{"n_layer": 12, "d_model": 384, "n_head": 12, "n_kv_head": 12, "head_dim": 32, "d_mlp": 1536, "vocab_size": 2048, "activation": "gelu", "norm": "layernorm", "norm_place": "pre", "norm_eps": 1e-05, "positions": "learned", "qk_norm": false, "attn_scale": 0.177, "bias": "all", "tie_embeddings": true, "parallel_block": false, "init": "normal", "init_std_qkv": 0.0325, "init_std_o": 0.0, "init_std_up": 0.0325, "init_std_down": 0.0, "optimizer": "soap_variant", "lr": 0.00432, "lr_mult_up": 1.31, "beta1": 0.95, "beta2": 0.98, "lr_head": 0.00515, "grad_clip": 0.5, "warmup_steps": 200, "schedule": "wsd", "decay_fraction": 0.48, "decay_shape": "linear", "final_lr_fraction": 0.1, "batch_tokens": 131072, "seq_len": 2048, "doc_mask": true, "train_tokens": 556500000, "steps": 4246, "dataset": "wikipedia_en"}
Each number is 50 + 12 x the weight over its row's rms, rounded and kept within 0 to 99. Layers, rows and columns count from 0. The size before them is the row's rms in percent of the matrix's.

# down: layer 8 MLP down (transposed), 1536x384, rms 0.175, rows 816-832, columns 96-191
# up: layer 8 MLP up, 1536x384, rms 0.221, rows 817-832, columns 96-191
down816 088:58 48 50 46 56 48 47 72 52 70 64 45 52 68 67 36 57 40 40 55 39 61 60 37 48 49 55 51 45 49 42 50 32 51 44 47 36 55 51 34 56 70 47 64 55 45 53 34 47 72 35 28 44 49 45 48 63 56 49 49 56 56 74 54 39 52 61 46 50 50 72 47 41 32 55 49 34 45 37 51 53 66 33 50 57 57 42 59 84 38 40 57 34 45 45 53
up817 097:48 61 39 38 52 40 51 62 58 36 51 61 57 44 38 42 45 45 72 85 40 52 39 59 43 48 53 65 54 40 50 72 54 53 66 46 49 50 58 44 39 46 64 16 31 61 49 52 49 30 58 30 49 54 54 59 59 27 65 44 58 64 46 39 65 39 35 17 53 52 52 57 47 53 38 67 67 40 35 54 51 36 64 69 38 50 71 38 57 39 53 33 62 52 48 55
down817 098:58 57 38 59 57 40 67 43 50 58 40 31 72 43 46 59 38 45 62 78 41 50 63 39 55 48 72 44 53 00 53 55 61 50 45 59 46 47 58 57 48 67 48 44 58 46 52 39 50 40 55 48 34 31 57 50 47 66 44 42 39 50 33 64 57 42 59 44 45 43 84 53 45 41 67 64 59 35 58 67 48 34 58 41 42 31 33 46 46 49 63 62 64 51 42 63
up818 102:44 26 53 45 47 65 58 43 61 34 44 53 34 61 54 60 44 52 54 44 53 57 56 43 51 54 58 48 44 48 45 52 53 29 31 53 52 61 61 26 71 56 28 60 33 78 42 62 34 53 57 54 60 49 68 64 50 41 61 55 38 42 59 32 34 56 64 33 63 53 67 59 37 48 61 41 55 69 30 48 28 61 53 45 52 34 44 66 45 40 44 60 40 42 42 61
down818 101:47 33 45 52 69 39 46 32 64 44 57 54 45 58 58 61 56 58 43 03 66 55 47 44 55 84 40 46 65 60 23 29 34 39 77 51 65 51 42 50 74 53 64 55 47 61 45 65 49 58 24 60 73 31 46 56 48 60 44 59 49 48 44 63 67 41 51 25 77 57 58 61 47 52 58 65 57 65 67 68 57 57 43 27 46 57 34 47 44 39 49 37 56 45 54 41
up819 097:27 26 57 32 52 46 62 51 52 44 41 46 65 53 74 74 63 58 57 40 48 45 57 58 58 53 31 62 45 36 52 51 38 37 69 61 40 85 42 77 68 36 47 65 58 44 24 40 56 57 31 72 38 54 48 33 40 74 80 33 47 41 53 67 66 64 51 52 61 47 74 40 43 49 43 72 50 49 49 55 58 51 56 61 51 44 44 49 47 50 57 51 38 42 49 50
down819 091:77 47 47 39 39 37 48 64 41 34 61 65 52 45 52 66 42 59 29 64 42 48 46 61 24 74 74 44 31 30 62 31 57 62 49 54 41 34 31 39 45 34 37 58 38 49 45 71 52 65 58 41 65 30 53 41 66 50 66 60 49 50 38 57 21 59 40 47 42 49 33 63 45 42 13 54 54 53 31 50 38 40 46 32 40 68 70 39 37 47 24 38 35 60 47 51
up820 096:73 63 41 42 56 57 39 47 27 59 71 31 26 32 61 27 58 52 67 47 51 30 44 43 59 32 42 48 40 36 31 50 35 31 41 57 60 54 62 39 64 64 45 43 24 27 53 52 51 64 53 52 43 38 36 45 41 57 72 48 41 43 45 53 58 51 51 59 53 55 43 39 57 44 52 29 37 61 46 48 51 40 60 50 57 49 57 63 79 43 56 54 64 50 58 54
down820 095:63 27 51 59 49 47 44 44 68 52 35 65 65 78 50 38 41 36 48 35 35 67 79 51 52 55 54 56 66 56 52 45 35 52 51 50 33 59 38 47 36 47 53 50 80 64 50 37 39 44 76 47 43 58 59 37 46 33 25 53 48 56 70 56 61 55 57 32 46 48 61 63 39 49 61 32 55 46 37 37 46 64 46 44 58 69 36 62 68 51 34 64 32 34 73 57
up821 097:42 45 58 48 63 46 60 34 50 53 61 58 64 40 74 57 56 49 47 38 56 54 62 47 73 45 46 69 52 59 54 35 45 59 54 67 44 51 57 70 62 38 43 59 60 30 54 51 54 75 51 44 48 34 48 31 56 69 20 32 46 54 35 45 65 52 40 46 46 61 50 50 60 64 55 40 54 66 78 23 29 69 27 40 53 59 49 48 57 50 55 46 46 60 69 52
down821 103:47 47 46 34 44 40 62 48 39 48 68 37 47 50 52 59 71 48 33 72 37 51 52 46 40 40 53 51 42 47 57 48 32 34 32 48 59 41 45 63 51 56 59 55 52 57 45 56 49 47 66 40 48 62 33 42 46 40 63 65 52 39 33 41 53 66 48 36 45 64 54 62 42 58 65 46 41 47 49 58 40 57 46 36 65 41 61 34 51 63 43 43 58 41 50 54
up822 095:44 60 38 36 47 24 50 65 60 60 48 39 34 38 39 70 40 52 42 70 43 54 43 41 55 60 46 47 49 43 54 40 35 47 55 52 57 56 50 42 63 55 47 55 21 45 45 63 38 47 46 54 75 59 56 44 57 47 25 62 51 56 69 40 43 51 62 87 47 60 30 46 70 52 53 48 61 49 28 73 61 41 57 51 47 22 39 53 26 46 55 37 46 49 43 57
down822 091:49 49 41 52 75 63 39 46 53 66 68 61 36 59 49 60 25 36 39 89 54 59 67 66 36 37 48 49 56 69 44 54 44 44 59 73 57 15 52 34 72 38 62 49 51 60 51 32 54 48 46 55 38 63 58 68 25 39 30 56 41 24 48 44 49 79 49 51 30 50 33 54 58 45 54 47 45 44 51 44 50 43 52 36 38 53 28 41 48 46 54 69 50 38 27 58
up823 097:65 54 38 40 50 42 53 45 56 40 60 54 34 52 50 31 68 50 48 35 39 43 49 50 42 73 29 65 52 80 45 50 32 58 63 40 76 51 60 60 60 45 31 43 63 45 37 66 45 47 56 48 47 57 53 41 36 47 47 59 44 49 30 64 52 33 61 57 62 65 32 50 55 52 80 42 64 52 45 39 65 54 50 59 48 49 53 31 53 51 53 70 42 48 67 45
down823 109:58 49 34 46 65 32 47 37 51 52 52 42 37 52 55 61 42 39 21 55 32 46 43 36 41 52 79 45 47 47 54 24 50 76 48 35 46 64 57 40 33 31 72 57 54 46 56 59 36 50 50 27 67 77 71 42 52 38 55 22 29 55 62 36 33 68 38 30 46 55 53 60 68 59 63 52 57 56 58 63 40 74 67 57 44 39 48 31 48 51 46 44 60 74 55 23
up824 101:71 22 61 39 48 45 65 59 38 41 65 50 50 52 66 45 64 44 68 48 51 52 48 67 38 58 50 48 58 49 56 67 43 49 64 55 60 61 72 69 40 54 55 48 45 58 67 47 47 62 41 27 38 60 41 57 63 55 45 66 55 59 38 57 45 55 45 46 41 57 70 35 30 41 50 59 60 80 33 51 44 42 53 60 40 43 54 24 56 36 45 60 36 46 23 57
down824 110:43 29 53 63 45 62 47 40 51 16 59 50 54 61 48 52 57 72 24 49 35 35 32 46 52 69 51 35 61 58 60 48 40 54 77 52 45 72 45 42 53 48 50 39 43 51 33 24 54 47 58 47 36 35 32 61 48 38 56 45 65 50 56 54 63 56 25 63 53 49 42 42 44 39 50 34 47 41 55 36 52 32 30 57 31 40 47 41 60 47 42 62 58 64 62 56
up825 096:47 46 28 57 46 36 39 59 56 35 41 60 71 39 67 59 53 46 41 56 48 60 55 57 34 45 23 56 46 58 61 63 38 60 57 57 79 29 42 49 55 35 58 40 45 57 55 25 46 54 59 40 49 39 57 34 48 69 38 51 46 49 43 62 32 41 58 33 43 56 53 40 48 42 37 54 46 46 78 60 58 45 47 51 47 52 27 51 60 88 38 46 42 40 61 53
down825 102:50 48 42 43 39 58 38 52 19 71 35 52 53 54 67 42 49 35 72 54 41 49 35 41 51 45 43 48 28 55 47 78 42 58 54 56 51 55 43 41 68 48 47 35 53 39 33 50 72 53 65 52 48 62 27 14 60 49 48 59 69 45 54 51 45 65 40 68 42 59 59 63 36 52 52 62 59 66 38 60 49 63 49 49 81 45 63 52 53 52 71 34 60 47 63 54
up826 086:46 50 36 70 46 69 53 38 46 47 71 50 48 68 59 46 45 63 52 68 31 28 45 25 61 43 49 53 43 37 55 44 62 57 14 48 36 54 75 30 46 28 53 42 58 45 63 54 53 56 31 39 61 54 61 61 37 53 45 28 59 59 36 30 52 46 63 50 45 55 46 44 42 52 69 36 47 71 50 57 52 28 47 47 38 40 53 49 63 51 47 57 42 72 66 46
down826 094:55 53 31 76 48 53 36 45 36 50 25 53 52 33 57 65 45 30 45 74 78 37 48 49 60 59 39 72 47 62 50 53 16 40 52 76 40 69 48 38 27 52 58 44 59 43 53 45 36 52 69 46 30 09 45 53 74 69 64 67 38 49 30 36 39 56 41 59 45 41 53 45 30 32 51 50 55 42 62 69 80 56 65 56 41 44 65 56 61 46 57 58 55 58 36 52
up827 094:51 39 57 24 55 49 61 67 55 55 49 37 27 31 34 39 44 57 67 78 46 42 41 42 69 48 69 59 55 49 61 27 47 56 53 38 65 74 53 50 55 50 48 57 48 30 28 64 41 54 65 52 61 64 59 53 35 29 41 52 44 47 57 45 19 51 46 50 49 52 63 29 66 34 44 36 70 25 38 39 67 32 40 64 26 50 46 46 54 38 57 41 58 39 29 46
down827 095:37 53 43 57 41 43 35 42 30 43 44 60 43 54 41 65 56 65 69 40 48 18 69 67 59 49 50 67 57 42 36 48 66 50 57 62 61 33 29 41 43 42 30 78 49 40 54 43 40 63 65 55 44 40 54 55 44 52 32 65 49 60 17 47 61 48 43 60 38 75 57 45 47 55 46 78 61 49 62 47 67 40 43 66 58 38 69 58 34 63 70 65 47 41 51 41
up828 100:09 31 50 54 44 46 36 70 64 47 72 47 61 54 35 58 45 47 55 62 49 54 65 49 31 48 52 50 60 49 66 55 48 42 55 59 50 40 42 52 51 48 43 48 60 52 59 54 40 78 15 51 54 40 40 28 47 49 41 51 53 63 66 53 50 45 65 50 58 59 60 35 26 48 45 43 36 56 63 48 49 69 34 41 37 43 54 47 56 47 62 41 41 39 46 67
down828 095:18 48 36 55 45 36 37 36 54 68 40 65 62 48 49 41 43 48 37 84 50 60 45 50 27 57 40 33 47 43 52 57 57 40 43 24 68 71 44 44 47 49 54 48 44 40 57 63 68 57 28 41 50 46 61 65 35 45 62 43 57 37 54 52 61 26 50 53 62 42 57 77 47 63 49 34 47 69 49 28 60 59 57 50 41 52 38 55 40 56 72 62 80 70 55 47
up829 094:54 42 51 32 41 53 62 48 49 57 51 32 37 64 60 47 41 60 45 50 40 67 53 68 63 49 50 46 30 50 51 49 42 35 55 69 40 47 41 54 46 27 55 34 58 58 49 30 44 46 62 74 57 36 35 60 28 81 49 60 46 47 44 52 55 50 44 36 53 49 40 68 46 55 74 28 56 62 50 59 57 48 41 43 46 56 44 61 37 52 55 49 52 57 49 69
down829 095:65 41 32 40 57 43 62 49 53 49 56 29 27 51 44 37 45 50 52 37 59 44 42 37 37 47 53 58 54 34 51 41 51 41 46 51 68 32 64 71 40 59 69 51 47 16 77 32 61 45 68 51 52 49 38 55 35 52 66 52 72 34 55 58 57 47 56 56 41 34 41 71 49 60 73 65 67 38 58 52 59 56 53 33 61 51 65 41 44 75 34 64 65 72 57 43
up830 094:48 50 57 52 36 74 65 45 46 38 68 43 35 61 58 61 55 47 48 16 54 40 47 55 40 67 62 68 49 50 66 40 57 58 59 47 51 52 51 56 55 48 39 53 60 28 37 49 42 45 56 53 60 57 62 36 23 76 55 56 51 37 62 64 39 57 45 46 51 63 49 48 49 39 60 56 56 44 39 68 63 69 55 74 39 61 63 63 59 63 61 54 50 59 33 53
down830 083:55 62 62 52 62 44 61 28 42 47 57 60 54 66 50 40 70 51 67 06 45 49 54 57 55 49 42 27 35 49 35 52 43 58 28 70 45 42 41 47 40 55 59 31 32 42 67 69 53 48 49 56 32 33 34 46 54 49 47 55 57 51 39 56 49 51 61 33 21 28 48 60 44 35 45 53 73 45 76 39 57 64 19 44 64 56 45 19 53 28 61 49 55 63 44 56
up831 101:64 52 49 43 23 50 64 59 58 58 31 63 37 61 57 37 35 71 49 37 50 34 50 50 38 64 62 65 49 64 55 60 62 46 47 60 57 33 55 53 64 30 42 45 53 48 57 54 49 44 54 50 38 43 51 40 35 57 41 59 51 51 56 61 67 50 42 46 47 38 56 45 52 38 60 35 54 44 69 49 62 37 61 55 62 63 58 40 67 39 83 53 32 65 52 35
down831 101:53 57 55 35 51 50 33 53 41 44 42 30 48 42 43 34 62 45 38 52 53 16 45 44 40 57 53 36 32 62 38 53 63 41 53 51 46 47 49 55 38 44 43 65 57 55 42 54 54 44 72 34 52 51 62 44 65 62 56 58 41 64 55 26 42 46 53 43 54 56 68 44 34 33 56 80 26 53 53 62 34 66 50 48 34 47 45 51 51 48 51 31 70 50 42 38
up832 098:55 44 34 63 64 41 72 54 38 47 51 64 44 68 35 78 55 66 46 53 52 36 38 56 65 44 54 14 47 62 70 48 43 42 69 64 57 36 50 31 63 47 64 64 70 49 66 43 63 46 41 76 47 72 34 79 51 52 47 56 77 48 51 53 40 55 54 44 44 57 64 42 38 35 57 39 70 41 52 32 48 45 57 56 25 50 26 57 24 56 72 47 36 43 72 45
down832 100:45 34 44 44 55 40 39 56 60 73 28 39 43 46 56 49 46 44 39 55 58 29 55 61 39 43 49 60 44 56 66 40 28 64 52 63 46 31 34 41 58 63 60 54 54 33 59 55 44 37 47 57 54 18 57 39 45 30 41 60 63 60 38 44 39 52 59 77 64 34 50 53 47 50 52 42 27 33 39 56 39 57 51 28 74 51 55 27 48 42 37 59 70 74 66 49